Weights of a small transformer language model: 12 layers, learned positions.
Each number is 500 + 40 x the weight over its row's rms, rounded and kept within 0 to 999. Layers, rows and columns count from 0. Numbers have three digits each. The size before them is the row's rms in percent of the matrix's.

# layer 4 MLP down (transposed), 1536x384, rms 0.0182, rows 748-758, columns 0-127
104:494509417518569476482450471446494466583551493467467489442513436484474472506532509554533476551478398425524511543479490461562531514510508559507549505500508502474476494491483451500514516518459488519485543480533566475519537565559472472540399547497570534488503508487535441460556540515515468523450506528466530467560507456510494525515469494571482563512536510531404538476492503518506481518518
118:517418509491441441463534555422361529487486519525487488482560497546497513502495507464487493551456531577475495506483509424497456440497526479440491512557477457490560543516543572475548488505476492511495408477554512486479437466500488458513519464514456534484514538507503525500519528509469512486549485507504425493519501496491512554485488475513512484493576555477515434447517509504438486437450
121:515587501462534525515496600500544501474528479560504429484460457475582501439517534547460572520476468450472523516502523490515501564507483470519567470479444520467471487555481487539511579514542536460487508467501497481503572460505477459538453508495526435439544512558484515446408463556493514422495488477506495538476477468502492471459511477511522478545469506479479559485480480409507518545530
117:492435529489536505547549522531505528476475484517542512520463561547479532433490530479498512506531488467502504540573565536534499483485486503509515478568466406528494515445508538580506555516530509470589495492530433528552525546459486524404489481507470505496521501501507557545459506481400421525486509534498445425455479516518498533488488467542523553528472544540502434512489556597561469477394
161:529503534497489532469522516382477520504485525518501562575551502538497510414462532510485469495526493519488497501543519488489487455502564503516451568452522482450442456474520526479445530508537461491540577462526552487487492440523514516553531512501382453479502550467442447528526463513445532488506464531454502555403439546500478421466559449500503420486520478429483493517477516545490555491492
104:466559509526504419571594424504484492527524514541499443485487517447439497436428429519465447567559469505547431531488482459518510602587520450495512565476452506507534509490514444427530487483529490496511494517514516385505507469498471509485515468495452547527443526543515476553483533499498531468431512532503548498527499535507493601483501428467599515545483523469535511511489491542541495475515
078:420517514488526516517566480410489437454500531506467532549483520495500555543536585462439494524530539538539473464490502513539494446488508495406467507534536534542514538496550468496546439469448538488583526562560509533554531441538558574525504465538474516541523548426468447539465483471464478472469527492468479446532486519463518515515503485466537577509462496505484525556433450497529543434476
099:428500510515542514512550477440467430462536457513476502583533458543501557537625540405462455515553533582509449434500531459555524427476479523441464514517479514480498553507547474495509454495456540527607475541540455513601500463565530494451545441544422562535527537441447453504495537480421461466473538496473495468519473602450515504514462466452521557533460472470522499556459490473545508430485
116:434506403482531494451565515498439451479498493513532512522499497518514540562548575421475555480499493485495459482547532408561470495500505523448482497558479533582586486477561520404555476467545485472525529514531504485519474499563485540532548482542537524498565557399462504505533515557463470530432490556482454452501483524477508513537464507478556617534517478521451489463507450508490528447516
104:479415550476460513521493433508478474510492473518479486535500474477477410526527450591510490472549523537508532483531469527502518536444483470593469494489522501558508500507536509468541501510527454477502465496476449558451470518426506510494558511485473558563470420516471555541489497459478462562610534484537443510585463574509519526490447451483529467539416456525466477531488497437534436549434
130:489425491504538509453492549498496448489497519475441488489448505534498546501491568453513480458502452495490493577487501515488527483514481547484470499535492546552482519555505524467475530525486494544524502510518541561462577574519477503479530582512484487504522488497581460472499502485456466466435503448532488472510514451459533568513470465488537459478455522527478534512542492539547538442481
# layer 4 MLP up, 1536x384, rms 0.0256, rows 749-759, columns 0-127
113:476518495467519526475463515487444511462533546464503508517484524586475486534481561471508601525503537501477500482488553496525528505476528551450490505513491538472455503495505478480552535495520482559531520512516499487520553470496482505478512511551446515551556543425457479537535475468480493528477455525414392526521517466531500492525546449454470567469581462489493439554488538491513635518510
108:496505521532506471489522494508469482468552479509440443580532462465440492481525527498475515576488531505427489444515513452550476485517472453496503493493534512502473518476540496524487502511543515536510453513590441518513474497495498495528482478470452487518558556457458455469493546470439504495483434535533471508557438503495510545549505500488502524503515458510516424596528438461489473511478
107:582430508518534516480477523461439489535528587435471546494517545594530599516578514477530492517453530469507460453474524532478476463468486430459459539593486540521520531580529472555468500545516485578535504488508476605510474480514535518498538514555443485514529548511447493461518512496512464507500487518409505506410525464541493504493455476384466487461553518448432538496511440542524525487492
116:544443564494483525458483479399454504476584516520509489535511493510546502427546532457514556571483523452489469477541513466556515431478506489553488469542509538540555482461554431432484478517518500552503498545578485536577448562570482444477498505531433516537520524486411499533536562494492530475519417509478483478509533553531490510487478409483487495514506398483543518503546513519454488528408
114:515479502445488523427414567470525453532510469492467470486595495558533500525491529508448571576509491550478569477512518569465542476505476490491480568490532553537485514494525531567481460499504539519498492534513497546524527524552479469526514531531496534534451494510490512445562497449530445558475544481473543451506461542457508517532517460515427497468534478567563462533428500444441531520488
090:474500534436524511496506506414472480465563537507451564561473532481553570523543571454451503527563519527494461435487511482516517434541527483449496499526514552489512540494558464472539447459538520505560502556578518540539509444545513481560520485541454535517514555471432467517467535456429483451502541481489466484515475544517492541495513486471492545515460460530482485551428458491529558438481
100:464479508440490506536524503473489417426541512513469561519474511462542543516542544473466513555583508504491492450451545465547539424504555501474471490546522553510515560499553496489524450458541492518573481532591518521544468403503511499481513492515474532542574531442456450513406544457461520416520501488507508503500429518534515484489523522444466551536478473554486496528459499525553527455512
095:494536459487501478505512486424499455471564506523501520616488478477577529479536546489484499515488524530466484439498538497545499457549485412485498510546510475465535516467525475467548421500525483483520484556553613531517492446537510501594510457519398551514515525511401432524516526445487458482502493525466445424487453547522512527481521446459484523585545439594503525526427488435451579466506
119:564504514481491557521467552424516489488537567477446553507439505535481533557541569467429558569571547479523541488447482479514519455510543493503491517558476514504486496477537502501539427551502552501567494522562500537531434487597497476496544500516449555494478543414428446500522498483475488457451486478450520464495476508494511597504496464411444479500459500517471446550481454447504520490495
113:513451489494495558479492516512426430429608572502469553547498548529561503420603559394490479520522555480474495474487593537506489476506482513507527505433532523500543546537543519546538511545566503558534521484587534536489501547515505457559519468516434479517517489463507413508535546471458446449504473504496503454508440541530466539475444449482450539504524446518499564493479489491542516453434
096:504478492425535495514515544437444459453560486510432559550463523510588561528538560477404558516526491520494477435471539490547527444498516518486489515559506542495480516464512509484546482475538505510600521520568515576530515472559508497541523455524470544548541536478434471482434533446464451466523498505507492461518451529484515478487560479484471528515505489550444445561416461477525529450481